Each number is 128 + 24 x the weight over its row's rms, rounded and kept within 0 to 255. Layers, rows and columns count from 0. Numbers have three digits each. The size before them is the row's rms in percent of the matrix's.

# up: layer 8 MLP up, 512x128, rms 0.062, rows 193-245, columns 0-127
# down: layer 8 MLP down (transposed), 512x128, rms 0.0621, rows 193-244, columns 0-127
up193 088:121174174168114110108134113137108155154122118165142115079148116124168120175093130164087110105105131142130120127116139123117168145090129087117167137112133122101120110131086134144117113149187136131140087079099120126138117132126105131106143118107140104158118128085146139132117110142122106111150161150179116128113109137121134164117158110104173142141171086124097134144156165123088141085098
down193 092:133119138114145160119116100136181169119123122114119145135063156150115125094133096071153125166129140104099117126097104125127116111153101150158128102156101173132121140121148117116136146149127113149105179138147112080114144137111121067148122137112117102148075133167148112128102115105140117164094131066159172139163115130159121124132139088137145146105131142119171114109117143139142145169133
up194 104:136112109146157163094103130119150144126092103155160142145122104164088153154091146112108165098084129139123114177150131148147130144121115162117143086140079099131148125140107179123120102131110121132136106158100106113128088099110138127146133112135103138098134138097118161082150105138150125150134136167160153146107119129171141136134152122150148157144122163123101130097195085108136097116082
down194 108:108118107127077149123127131166106113154121165113113120137157135139125121093124100115137129098147119157138155145155117111112129141127096163153125100162133114148158163172109121185152174114128143161113121146150158118120134127110138153168125089086122085138113090103096146103117134101124157110130135140141109122102119150114131156082131174128117067086168135098148121149066125124125156141085
up195 112:161119144120144083092135116153082133121107092108124103114107103125156095126157134186116171142127142168147130119154122130140145150143139172053088101142134114155128141119118146146168140111087111169144114133143149117090119140097130155102116089151154135134149129086109113105143124152097176162126060135120105135131153118096116149100138123148120117127104155128143113107116119136156169130132
down195 108:130135107114118103139131149171124133170099164168132120117137108110122099138109144099152084106116104123182139117146091141166149147147148115124085120190117103147140120120161149112123168116092106160103144126119091130119141121105145123121080077165152144115116153156140059137151103145126117172147070132102129111131112098112127134150150167140110100150134139130126126081104134154142137115124
up196 096:089112100130139188094134123136160111103140093101132180129140107190131133125084109140137141129114083132099116104098126133165166146158120126133129159147157118155111127117113162092116096126123069113111141119117146139097134113143126094121128159141176142098077143176154162096115151129112128130113114129134103156119119169113146080116115143111138127142140129163092133125098155125146090168133
down196 097:118111126114106100106148132119114152129167096182137127119117123069139118118134145098094132096140114129075104121155144137113119135120119110158118155094093083100099128132136114169133132133190154165156105148108081156101138138103171169131120110109167132083122127135151105126166109095103160121111130135140112094110140128137118133124129143130119182154145126137165120125155117201133148127105
up197 106:134116108110122123121135145132118104088132144139125109137126132162139143152099098124086119165155112139144132167140143124134108122165105147134084114141082147108097154107166082193110137120162091125108159101101124129123155129082090124160128093109079157131163122113118128148114145110089107169134172118104112167138147127111169110089110159108129127161120160123144135156093158162163137141136
down197 112:159150121145118143080098162126153105091149092147129148088131134155117124189140115103133117151090109125111160100128146149110109139124097112088124128142099150118136134145134117102120116118138125109124158121152124112115195124092127098196141135137145143118162103082126153101121139117164116130086095163133081117164085112139123138145110133138147132113142162098164126132136109130135178087166
up198 099:109119147089124126108118136103121150124141107110182106090158127159142144105109113102132105175118132136128125155154114158103081093126146158131166117135132081135109103128095101147102128145110161133112078130142129130150135130141126093128104134142150080169117121154128119116135156145118131158147085110163199152113205103116123126123128100104119149149114149071173121136112157111121123104132
down198 101:150107137154135071140128175146103116104116089107127141131124135125134153137145135120152155095130099129170169169133095118120134089188150128144150110166121110161124171130103102108134131122102121122094142159120119113136125098151103112165110132112158082148101151113110133111131120138139132106125098157113131170120073130141133158157158141108159154088079175101096134097133120156124098092133
up199 105:131106132129099103155154144135132062160151091100133170133096122144164112133159114126151101128117179137128144131114120115151123102175111108121101112147097133116099133133105170153071144140095131123095159142114110154143148091134109132156179124094100100136137129119147108124085157147117074101101150128137095137181109144131102118103133135165173137133116161152134109141137084114147135122153
down199 105:140092140144153108122099118129156137127128143132175120175098158119150151120138132070155125125147116134109090128114164102131089136095105142155120118165080097155104095174124117171154146171155149137155101104157089150141157120143165111146120147117091081119120099155097118150104157085104114145171126112134132153115115108086091119142126122143146142096134154116133129153111146129102102145153
up200 089:169114159163161186112142130137135104140121177177155138116123124140138151102135119130105117150077086103088107135137131152146115104094138165127129133110126113120100118114102169112112097114109122106146126105143142147119130102133132140132125094127124100113143110109153091104139127138083109109125124149159064117174127158141142101121148127136131100144129087136133151176098108132137170084057
down200 091:121097102118109101139112129138109138156117113137155109112106142151156163138142108113117130186185136133152049124121105096108155151151143083176089160136115126120127110076127153136135080143108136121130104147034116118123145108115109123104142168147122106155092127118141139120124113101147141156147122147141142118131109125140124161122138113135152154131131160146126120123116188168139122119153
up201 089:150123154155168119090127102123131109087193142134151114110126112112109121143109159096118134090114073118150132133131109146114121110115162148110123112103168113120153140112101164158127105161128095104129134109133175130080139156150095154158132157147129139145130115134094134109097137113136074148136139124093095067144120152135150092103119130124122145150185138154112087160113112106170124109153
down201 092:125111123134173122106123109137138103135161108147138102132106093122119127154118118118172107112129124160128123121129131139118122110121130134118147087140184113130155119148127120122159146135119128124121101088181121081075135123108102134100107123152142100177094095134132133120064129104135103123140148144111119075142178151161144192168150091140132110127143091152161147093180129148162136126158
up202 089:112116141110163125144148157080113129107087161108124138121140151127138116121110114111117112138107123108156138189139061154122115138084116162121115138147188147129088105123168128150149123129124125136158090126078084143138111101121186102142128121129146096072156155152123147116119139149113136137094145148124099127145112135117137140120088131126086148145099133158121143113107112131199127096115
down202 095:120108126126113171137123139169133148154153128168117128185072102100122098110120123128115125158140119135102123097148183116142108102162128151171162129056120097133180162121093144078105111108125100143108134163165187121140139130107096133105111149153119104137122140163158145123090134117114126161134108102119151122125146104113163127129103131126110139110122116111127138113132120156095119142076
up203 102:105150134080150147156157118133132101130128101164097098111171114146175100082160134122118140139072149116123116122175094107123106140121132125098171162105130081096120137149137118120108096127133166156120088140098156096135147164149117155113147141105152122115135131135130139157100125119123120136101154136076115093092159142150134151135093117140120128145144161178145196162126115137127126107112
down203 102:156152147145122135108080129100104135165128127099120097140155119141117134151116079144116116134132097130150091119131121124121138112143181069114092141185153084132136109121124141156112150132156107167127128119161122142135083128106082139093170158151152148112117110117101161130141146124177135108109141138152156097149112108151111080131100123138139185143104127145080112111178136126132108107149
up204 093:141149130104129137151158134122105124099103107128084126112108088117127128106144063156125153141086099140130113112126100151167196112103113150153115110101123125091158156140100113100122124120156152121115126127125129191136110095093101170132169192096153120148149162112144151136089127145146120118139133108137106123167125149119151135118088115094092137121163131155159166109144140115154142123122
down204 098:126140167091137145098107163138153160138148127080181121170132148131143130118090143114154122105138134156092134147170103104084118145109112093123127126120127172119116092148131111144130128121100118156164089179122110073121161116158170142155093118180120149128088100132075093112159158113100145138137094128143151142115129146131129127111112126148115124168099132100139128141115133163109109129091
up205 101:142084107107149162128136130117110066145129125160103120110121123140138139114144109129134109071147156161122120177173116166169123153145135136120133179134143127108127161152106177080101128136071155120136167123118142090139146090130090124146167143118145147150116108147116106141149132120135139124136148168070116122153120111135088150148121096167121136100142099135119129130154133118114074105103
down205 098:116142135082095137132123176179143137095120117135089102131143139123145107106127078196154109099129090100127111074155092164120126141142130114106130126153094097128111127115095154146119134132146093114153116102154154127125132122100132093129104158108154169127154097136142179134133118103151159139142082133167127167128122130114165083146184147115134130131140144106141133135132155148114102163129
up206 115:062162120162134105117150089152110088132124129135150125127116068129157105129124112094100124121133126111131116114149125130102158126148108138124139133139149153195089155150137123099122128109152111132080132096117157119107157169121131112097118141107180111132152103120120110118111166129132098155137094118148163137126105094131124143095096079123151154126117138156191104135138140166176140105154
down206 110:102171084143157151173139121131141081090083128144158130123123099125178150089128135146156146130135127129141082164130138097080153125122101147122168131111141128131096161145152101114130134097165154143124121092127100077127122139103156090173135165123158117115137110136129100113123138140098162135123118132139118112151104154134140120082135105101142097131125119152161119113114197096155138133096
up207 102:133162105142139106142134143157129076126164095129133118171108157111133124156086150132115189129126078135129090154142097137159122103102162120137157102139125110166089138095131109158132136122110113121158135110080147130128142129153138154169131142143103150124160102139089086153153119091116124112098080148102152153122157139127107107054126148143139154155121120153160159139146123104139139139104
down207 100:102084125127158101168121114107194081103102127143131133147166157118155117151099114155133114093154090156120135125112113110131127152120118144141181146133124125113119136123110140140111129160060154169129138164114105128121139143124095062163138153127110135158153107155131132144160132115130155128079117096121131160108111122104128083116125148151076096139150134132139118140136112108070157139110
up208 106:083143131159134125119162104119115156153113145137154114135089146151177119081174076109135125118128159133106137128154117113124127119119097130097084133132108113129166099133120133125111145096153135169156136153102141134146145108087117146141122080111139137112117144088159124121141127115105114142160130149123056140119138102109139156127172123125121124119091096136125140116111217153145100114077
down208 104:100113111138127125073116157099144085133142190152075147111162127159137130155124124126119104116170157194115163109108114163104106140130078136137138120078116152150143122128119114114130099147156133154103137108124098117157152121154168161112144157145105140150119089119105127101122123134103165096149136137118121132157117145163099084151106110118120121142145122119135126126193084126114110101153
up209 108:142118138118148082113169133130148113142135117124133156172098150114182105124091112116140143147129127147105151101129171154118132102126114159136142138121111097147117144147101112115169104113151175197130091139156139114131134109133107174099129093120098128130119156166127099154099122098149141169102070127140122137125178095104102112100120114128112153143117074110134146163094082135128150131139
down209 105:133175099104148118148144135133098094149075105148132102124143120104158112163125124116116119119100141149151157157116161136154137103198141149092130147143121095160111097123129105102086114130126160127100135156137101120107124094131127142120135128115131119103106117130139155132161090110144159086155073097111178128139176172130156096130103100143099181122100140146146170128105116125116124160137
up210 091:101146125107110161116125179153152179141100104091136126092122143163114111158088078119150109143153067112129111161114120125131181113133146099129115111137117128129116160071101123124092127137107137097114082128115124106136109140103167146114170116115143139152121133134126151069123160134100149153093161136155120138143146128122116135103116084126178140173167141151154126126122140131159160123137
down210 104:084139134151157105147119096134130120099143102173090095125079157093151144120160164148134149168105156147116050148108132141134098144126143141122144134074183144135137137123134107127127108120085130169139133157129140128147110116161129133109107127141155147127099136183156087163129144110118121123112130141145120113111107120113129153125159162148108121103087137118145151107139133089085075113149
up211 086:108131123134177072120172106153111132112091171170116164165138120122098129145141096193094125095099185137167107161129172090131139145115105144115140125128139092104121119074116138060105139137110117140124150117131095164127115120125132095158153098134144131115148088126139114146147137148106108136125150110147135131150139125124169108140150111155107123125090132118113130144120186131144133138123
down211 094:149121116092092185135115176151175110140168094109122114120096145128114135120119152063136149150096063119137157107176139129111154121135138128093115116120134136142152141136142121154170136111101150102133082149129129090121165151137126149128113119128111079120104182125177117111098126139177102152116132161144118111126112111127105159122117100097148154100164108145129124105150125157137111125108
up212 101:110141078123124126129126137163138141122169121119132043139131104145163132145139155156123114098101157114109156137131119104166097113117140126106159129145109147125151159174134126091089138130136134118162142168164167099164153107132163147112155137115130082074109133131106098101146133143099091092165135109121168157126180111130131133149099122130142089118116091140142131139133104107120088116113
down212 108:126118064133129148155133173129093123109164148161110118139138119111119103148181106112110116129083094164133117115148142089130131121113163141108103183170174136113139129102181147118184168093191135114168124111135139118104096114117150110114149125117149129127114088125125116125088119139141116144112127133094135136091124115145119130100145146164163094140130122143135108133165124070125110129119
up213 119:119087152140114139126101153101110150143166108135124166161121102113090098113112086126140101130136157139134153130124129134115118166164073115151127098105100125110127137129126112075149098149121107111133122174101144088183156119103143186174098110103145116124130132137114104115141155117093124155119132091128108130128144108111175092151108131116114165113134138108168136166132177112152160137087
down213 108:140144144095115127114125082175175139130116145128146110102132134138133136136105137083109135084094122138083158160118140128128138084112148122161130174114154126144112118177132143119126131109131128136073118125139120157113112120120170088129173121159114150106125129129117135131121112111146145105148147117151118095126136117150039140106149115128057118100137152173116151154122109172092126126169
up214 106:120096137104078123115127143110167113156132142102119105156136127122079090160121139091088136102079122139114145117148141112137132115111124157167101104165125170150138153128124143111127098113163103084140141103109130129110096172144124103097131080099169140194135147155109153145151122108165100153130125144128126127123116150124096139149091151122133138144102126142118137091136131152203146094118
down214 099:129120168109117147122137156132186105128134107111120155094158120160091115114120122120131133123166126127119105115147097121188123141149143158094129129136149072164102128137122099088093101075157083113105152138116105133119105154103149181127104122112135113181139140135114160125115125127140093111155167144146129109063132115177129130114128131153155144085129115153091132159125159122121143134156
up215 100:130155168096117182134115163154131127129156073126119110176146117111120120117149151117133157093096158153159107130158113109093144129121082099142143145117126105129131153105102178169095118109132143129136128119122121106123154090133126127140128126145137133125141137107100079099169116109151048108091147115142073152126146135140124176132101087117142142096143135158110151105152111114119131091122
down215 095:114139117115152129106158097126130120121090137141132126144121131131099180124128146121106118123130138111105136138128127138171080168108125182145137120131129133090132116101137124136141083104154143091139137100131064160088135110084114095140133172105142162103082119117130123128130104134136137119137140123200179129143137125138113115091132153133131126084173114115132159208121161121134083132144
up216 098:133133061166152096113139109154160090150130116141139164106101105168109160108129122128126147131121120090127166168136149157148166110084203128115138086105118136114086164126104150142145132106157090127135126166118123127151128096102159118108113136135150140141150131129179133131148102096154097126115111131117111149122148153133088095135159127111141131146113141118093134110145072085131112119107
down216 113:120078131143119123122135135085118151137168127143162120103142144117131154102128122111144157097111122079134100168086102139133137153152129156153136085144088141137120148112158147149105155099129135140160096143120109103109097075151165144142107196124095139150171138130126146114136113104109142139126118101151140117119122154127124164073135178089127141110133177132094112104129124115080111170135
up217 103:150145146164185135120124132157118143133108117160121188105109105133070123121162134135095119181118135121119146155140141141147101094148138117063174134148092152163115129119107121121133107114151138087137134155100124082108144136134117088091127144113110119141118111149108130192120139122140097126154157123096150127117104092097113133084104111130072151157153113151136143134103151092130137127132
down217 098:121130149120108181153109100121135094155122151142104150140129151167083116132165151110123135120127113126131135153152140106145119155184129115165114131139127112146120171133103106151104124147079099126159095092071100155116105177120102122170084089165122118125151091151094148146090099070153102113152121121118152137136120163149104150108165140126113145145138148141115110122132121152114091107123
up218 103:110155102139188127159131135131070099114133147129062151135127126114143110139124094135179149128137113116131111113144096166136140132116156097141174107097088121147138143136130137132129154122142086123097105169117160128157169128151133137123116152136134127099143103105133126101123123106146113140117171158120146135137134080115089061133136113126137145136155123132153079073156116147193117142129
down218 099:110132132136125106113119152142116138091112136115110161163135131116158132104107116094152128102121079106125065082167090095139072183129127138138116132107154064099119133160168141126166160165154149147110143129106161112138129142126117126116095137158134151109142143165125133114104131112102117132161092144161147104156151117104109127099079163110138126155159125135122144102149165155163141124118
up219 114:133116090134110123118167126142095126097123170174137133083160130118146167109123143147152138135144131132125138132135109123110133062139126094092117112104096124146134129110151140161120129124115113116136119110092172144152106126121100142093116134121126129130168127114165147177126149070161158147073108196126095109135094132146116149161108110129130138121151104138132158100099136176121134176080
down219 099:162165112148089148133149128078117121111140152145157113117129096098141157093114114143113158201164159136121076155099096121110107128166113147147114128056118121137148124105116144110147147130093156141140121102128138119126117122130124088148089124141131125138173116137079117092150138135159157142117126140114147157110084178127171147137124089149133090113138112119133119099135126164120121168109
up220 115:115098104139089121075095142110126138159123150119110116145116163092139162130109179096102135160161155157130127141162147146122093140134164110138152142132119081171096147154134136126154129167115137135171120175108133124109165113116121144161109125124101127150142096111132160129145157127130079140095165145122093117107160116085080162120096110112130116125105157147135110177094098144113122139102
down220 108:127125100117108118116134058152129117116118158138159175156127179118166157136106150173162123113106120103159126145142112115121138089132127137151120151133154119110134134128136113108108093122169145103134136100124125112140104105138085110128127106116095142141135102112137137154115117109201098111150120138125123117120105214182121132126157100151099170082096103103137101133142129128141146139166
up221 099:145134128134168134114123119095143122134170134162130151149094119117091095105110136131154138152127163165099144130137139176140119116103143155136142140154136148141105112094089116156185141079141131154155120136131139163153117098105112128110125176139143121115097112074169135074146146075123154153123147090103153121110097126113084111087145116094101104166118118113148140129081128136114116094143
down221 100:117143160138162133157141117156106141141129161155111114115070163082106130113143157124131123123107113125080124103151144158119121136124104147111143130179150136146178154107140127110136128082132101167161146132110135124101183112080132135140109123143154064133077141117105111146141122120174158118096125119149088138089097103115169124179122135130130108169118151117102122087130133113144112122116
up222 118:079115106146143138115150146102122097122118106139118068120115153168140129136092094160127128124109105102145119139154141094079122125081134139082099131101107135135144145140163135126170129136116147117197115150126124127123206148136131136151115157117165137170135136126107120087189157089139128120159100139131118112110137150115125121105134130156137164101088126166102147126158125118112151095125
down222 108:089116068123156109094141156083133100117148103116126127146153173133138173150126137099130137101129133088104106080157121160107116100133163135132096133140165170128136155134128097082124107109127148083124088153145138142119164153158155113160088165111158147138122146121078141130135150093129137174113119128143104178143120109104150084146149126114119133102124154097154131091134127145136127112129
up223 105:084162144096148115127099140133106120128129125121140141086142086134131087125113161122076094114141138119142110130113147088168130099127129130122125170144118138129119135146094128139141107104136147199153114089133168182119120114144137135114109110084109132123160095132120130086155144121158149076120165155148130168120130172129117133153146122154161092154138169084062109130129119120138137128135
down223 101:145158112134108113149097147123178143108100129109127102128135110144085173135110124109127111172137110179110117080131114121138127151114157135132127127098136121123075130166159129129170084112184137137135092115132109149118101127127111128118118123126138111107123161123130160128131126151051110125099120163121111162126150146099152164161110112135121144122095107104171147146125124131166094206113
up224 101:141138112121100129133124153160118154139168153137145117137119126135122114113121169154168116131113110138160135132148139121113090106141166127114151107143125125174106134119156131142097172150129124134128121109074115133108179173156143082113113137111163120112108119147113143061167142141159085128147070110135099136107160110108118132148095139133093110138158095101133090149111163198103156115114
down224 104:136130149079167194129133156134148110171146161102112134141145124130119153136159123127130123109128129116144106100167126086134132088113137063151129063159113180137105140130134100086136149143153122130107106157125117100124153135182137161118112144117134064102169095124135153151121112111149120149105103132091147109119140111131104137125158108107099133125140139088127115100133130138125161153170
up225 098:153152129135146122090145139147124138124156095119104160137105159141173130102064123136134101111160096158145182150116133120138169127146122152167114129107146102126125165119138105133115111111170115126108162128143164123145113109109132110102134183117119111124096171096135041123073172117137125124092123146139141159119114086101132145123175136105129125113139134122093112117113119158116128128162
down225 100:120129100132123165102157110062138170140123130125122142083086092128145114126157114129140181127126145095147075135118091099094159129100124114092164132126105103102130138141135135131162112143163159078155136167154116155133108134114107152095192135129132104136151097160155151089142114132115121110159147145119129076113134147140119144151119123112160143138106104131132108132130158148107176120162
up226 098:137119129152166139104169148147079093097107136144118145114137111170095089120118126140150168103110115144111094170151171119146165099141128135137109146130089147163103146145143119145142136103074072105139163194145121135166111136178121098140099135129112149149130108139111145133108122128140123137148147142134123092147118087128133124125137125127119157114123050136107100101129160135115165139149
down226 094:176119076152093135128095079144155111141163135137167132099123083125115106156113145125142148124102116157161156118101131069129155137134130108086074082136131102131138127133137135168123147160147131167149121129108138111153134067148095108167124157102108141140116121114147152142104165141125121112130141115160107139133146130148101152122119112118133146116176084163143136111170135153087095120114
up227 101:093095096147136108126126089141123123155132136084143136162125125162145149087131122060067159137140164107144160118135136114106123167134111089165109100133115134176103145121110132101123132143111140149124098167135121143100165136150138131125091095148118125137131127104128089172169140178131122153078111109117087105140137133143128089118121126171107145153113128150100177128144112118138097103146
down227 101:115145124139141106160099098109124122091124122136122119137118091139130139118096107127157144146154142082120118111130130078105079180153092151118107139099130087114090099140103118152157148090119122130164105131138134131150170130120128122105120141138145106170149141137152089135131116162187115175141122089169117138128147132132187165100144125108091165110093100160155140162128105151143091124143
up228 092:070120128149209134111110160135133097098117139116121118141143131133101127150116138084119116130152112113108159159123135122115106117106134106104118133139095139106102121112122161135135112120123063080123147163126117099125096093122130165178114160144128100121146132123120155126183135136151147149152091122119166138148149062143182149156145102129126113137154165113127168129118096127094123119156
down228 093:181116171158142132155124135146148142131176166112154126071090129128103107165122104121105147093117144143077135083136151106122106128120108106120089151130165111156112160126128115147146130167128173095156133144161079111138113095141143141103122143121116150143117132140173116117114113113147114133129144138122127177112093145092118087085109093142114099125164104117115132095134160131137145179102
up229 108:132129127120129141143177105140128106123158127160117138158097110152145146118139107097126121144099150088130196102117106131100136121099117123135064116114174125167127156106111165139116139129114149132122117161090102126119164108112142156120087096104154122077121098111123149148106124095131122164109160118172122135147144140124100130125056129135125164154166156135108152105147076122125109105162
down229 104:146135112130137141151112084132101119133102141197105119115123089128143151169096143084142147162130124124137134081144091129117128132171097132095153118132109150123118140151112134113122171150154144112146163129134116153126126071119139079108140104149134171145122102129114144095164127137153109117139159145119170115123150101153081143100163097096127172125171110155105101121126153123099121152180
up230 098:137130084122113128128169105111097115108109147161142102166124116112154126121129157143109106129170156116099158153093097133144150113121163075153133153138177170109094099165133192128148105149162096096104129163145135127102151130156143131100142127128124132089146167111074115132107126164168089135089092139126136130107108146097117162096137112152152154102134130132144111122143122152120096126114
down230 102:142137097095145116140112096129075100135122116128115146100139113145164138142118104160110082165113157143146194138096116115107079138127126111129137146146145137110163114132116149157138149136143070169162131139110138137175146100125099117159122112117127125064099144139174108108127104108146145140143113106111140135083187114133139108116131155125091119120098123141144153130151157110144159071123
up231 084:108133148166146102178167080154132104124080113158125125147161170143153099128104111131131110135126152136138124119109086137118120159162096124106111138182122131065166130127171151125118085125144152140149124115153097170118119104144117133114121105110136159117139119149211132118141138120135123135134125116105148084124145144137126136089113124104090100110154100099126126115085099116168158131142
down231 093:099102132070109177165111156091136174165124099142137102154111137109104148135076146089135137113130086150144109101142135150117128128133121143145157138193173139092144099116136096117151145141153108160101142115139110088100111167111163113107099071130164104116097109127083173138137130103164137166128153138141117144124115139135109120143153137124140154147153117122116115136139129125088113122131
up232 087:119140111162085166142137144159124125110159171153095108135092079137170142099118122068157125123135088113132116101144134157113110102096097122125146107119156119147129139132153121132107125133134122109148155118105117106168124162103148157128136100128174109160114131128108124130076155140142071162119134173133135122162159114145090162162126127147122061105119143116155117117138105177132124091124
down232 095:134093152137146101092061131112130132163117120135176139101139137170143091164122142137120125148120126113126124157126053105146123112175156114089119111112127124103133149124160134112143117145104094122139142136142079145142168123126119156139150171133103142134130106085112107113151145140092186127107122105117168120111150150110166086130126142162094141120130137100083130114116118129155106185133
up233 106:127140144120157122120164114095145064098110138124153120102168112114143144092131139151099097154111140144123105135135127109125119122104115183092096099153135125143087148147127145149096190146123140111121074126122137178101155111144135168133114141132162106151144151155123107091163115130104158084104168110116148156103162150097097133143087124079105122122154135139149132145131109151141128100099
down233 106:112140153162132129109092127157120198136159135131084144112124152182117128154137141137130120200128162108182084113100119163116110189146112137159171133088086131116108123112115142101146063129157125117118158133132123132140127148086126107112100153138110151132119139136133113108112138111131111137097115104109127135114111130080145117084122158156146104133116122110163128110112142107095130158137
up234 106:153146152129098141104126156143103144132126106124113089103110157161106140154121118137168115134085102164062136159119132147128118173136065102089154149132159104168125110096120126123126069110116160114128151140168104100164136105117138118111144129124083088146152174160083122136137135138132133180079148121138127146126119138092124155111116162095095096143132134141136128112125112123114130104127
down234 104:096113111125122137121094155104118109104112133122138116138147108117138152119141103138133146096138095173148088095166144154106130187130139152124111172161194128132142115149142154121133170098125121123133147144124138112120103138107087088135094128060148091120108154131117115162104145149180133181146097117131127131098093071159144127116144146122136151085099146133147149148095122132129149156142
up235 094:116126125140141118076136118120126118122141105125114162117166122118145147116161156114161145110155142155123105097149090098094147108110137167119137094110132144181155136120132148212143082130162124152100149074139136132091117116116127128185140135083125113130165089075099113136141122151161128133083120087153104134136147146098143131142147160131100138143155153124132147146107108136131089137117
down235 093:127115141102144116137180106100139121132091134127179130121124102099116147152122099133138091122176141165105144103128105136151089148160159174122165149126136124148138151142152128119142128122130181120139145147138081142128132111159164124098148074141144108119114098141140107145128121121083058112100149136134124095127142102128149144087138115111132149120086120166186142086112130075111109113132
up236 098:135147118149106104153134142145135116118130121166125146143142132119124161110124146091166140179140122164141140120102130174130121140136108106113174098146161101111090133108092133110157160129106094109125143122147155118125141110136082121096158093149121035140128162114123135125178123074139120142142116091162095138126125140111080137136090112165131149119157143110130100141095106163090110150146
down236 107:128079091121148129057122128121165127163158120150085130164154129143124136127115154127085142130175170133170141173129132134115125109128130153124110112170122091094098110164121129138176132083151131073127120125151117138084136100153141107116077080134129153135145118096134131158139103120124144085145123128114147094144133116141121108144125157098090119118168119129110134147144167120165115107121
up237 092:126145091128150102167182101077110163156124128072131125136152148203104138156100145134115114130108115107138107121137128092099100155112102099103117092145151151115133137146141150121112109070152135133168103127117107138119112137127107132124098123175160185127150146134183103131122091098114081127122168116148161098142144156125132112135120139140144148135162128116127100146106122166119126131123
down237 096:153095100147105142125138133150106120131106114152128148121163138147108088109160079089172112150141126130144090163144151140176152102165141147117142112142151089127131127069108129103123154135103117156084144088131107109138104133087148151140147136086122099155112090109126127110138167109166109124172167124119101139111148137143105144117078139100134116124094139107154181157167149116114135115111
up238 108:099091102144133123119115183151114107138175123126166118149102145136129117156159108153077086125140114168085101146145161113151093115139134180161147168139128107146109145170153149109113141113140133111130112155134153160129137146101125085130119136146127139165114116130155071117155128149129114182156123109115128138143152067119131103120137121094146127115096110097132140129087103163097118126092
down238 106:090082141143145118154110112118126148112123125118147089152114095127129141137189087133123126134123125097083101132074110136149102143170147121122163144165127158129147189136106110089152113132140123115094143116114117124160111140145114089152120143138130147118136088126071132116111113155139120144148114135118127115181164155172132144175166098134148128108115117090126122128090114105186104145099
up239 094:093123162151124074104152126115128108123117155077072114130108105138111141166147123103151143110119127116148190102149154165116143109070140095109117081138130128148107120124102163119137117153153157161142135177161127083125118095121117152110117107122137095134126107099078152128111124150119135120132135103130135108146171135157146125117092200154126131148121126118155141088116104110120121154141
down239 096:089085112106161128127131121142159132113164118138151160133088122107164103148117095130139153173140096114112131123133101095120124120168099144128136139174099160161131111131155104127075099118131109095124110139164149148105121145145081194179119113098129180109104144123113142156150139118104173170148090146112126109117128144124128103158135131132118132117133124108094104142105138123086111115177
up240 093:145114143149136115089120108118102084123120115093111158127086163127096162117110098132123110178146121140119125140156112132128144131142134087130127136131119132129100134156117136074106140103071152113115151146126150119129112204162096102143097114147162134136125148087160108100143137130119129151115103119141119087085179123161183149110151089130104124169144119156127147127125162158125162099100
down240 090:149109147114111170119164123113132108173122124171104108119147121145149125131152118093177160133120142134165116151125132162153066087109102177098127072117104123157137112098133123156135120139142132126103077161164108150157139105089145125147142080126107139125192128110120120106123102146105158158178136151126128128135116118107106117134142119185174137104124107128138110140125100099121112115117
up241 108:135137098164148091141118116121121111128137109135144127136097121167136148105118151128123130103124115168126104171107179132164120149124139180085144091097097122155082187141139115131083128139101123110139093085183134166141128164131123107106104149135145152147111078139084107147115112099111134166116147130099163153134118160115132195125119136087148144139113138099153128135150129118135137116110
down241 106:072141108146102107172123183135145151140149078099142114106162113126096160123104154134141127137146160157112157132100164146105088150142138124135182114103106122144133137120130171164076110113081141124106109085133144108153119135115141133123127147155109138120120081116146095114140135150108110086114137111147152169175101158136157154127126162095146117107146157127112120143121111083105127139094
up242 102:171123117134116138126153117175123087147155154117143147076118138140107103105134121122113153086087124152151136135136121129128166115156137121125122125105183166158079122146121140114138110161191135140138117113127122087135116125133140123109162084105086113154112170096100147113163138151120115149119106204110126117128141139080088096100141117144119135143120107115151101103121147126148114140071
down242 101:120110145111125163153126096179123132120089166133155148125124171146153140115122138097130099130124118114153142172110120115102119085122150124139171109139118088099102132123142131127114112123109117149100126094139181144099089153134150091107128091158130146130087116129101127127155131109156115093119162188125166126147191122144172102115092116118110085161108105098133142144149160140140081133121
up243 107:102173156123124184113098109125072079095151129150098115097117141141154140114156093123163153122137137147117135148097131126117161125147069114137152110131109130129115118148170121175194117119132131201139138185124122133117164136122111125101161129100109123127102131130117095101130159136126152173129140146103110094098108112133099152104139150105085143123130118171131130127132118131135112142103
down243 102:125148117134081167114087118122150147144139117143157119115099124143153127149164106113110152130160093137163071206116097148112149118136106138157151127158094124125079138128139090118160132144127121168131113166102136083082133123166103074102177138101134146129156128104105172104145144142102132152125122103123133130093141138132114114085120143100151141141105150142114155135134158104117146107138
up244 107:137135143083150119130178123131099117130153132155129120112109101124116125146140128115129158117101120132154139145134104181131121108153100134079124132159097109120136104092096136090135108139157108084137135165174132110112121109135132143143124091175166106090086106126133101118152103125137098159187154162154153146112117123098129128077163120120106131129127168104125179147117139112082107106074
down244 100:132128080107149108135122126105171130121102100142129108134142110171103127148111152107107164135124117135125120170139163133147111148103070082143137128118138122095075143077144125151146164139147087110097159157129101124085147144152135127158121128126134127131164112158173166129132115100101171143115119137132134092112129090163170101109151118135130148151138114173112122137139054135124117136086
up245 110:113091138128135097122173125163145143092156148118118148112176147101142159113130131120133123129119095151114159111105175134139134135167112166154157106140144123099128118129112153076117114139164108161122120127074138108139175109104124141075113137114095134086111147128119126118110115103099140170117122129186093126144132086077163108128092135137102167124137180096146104142131114118142128125092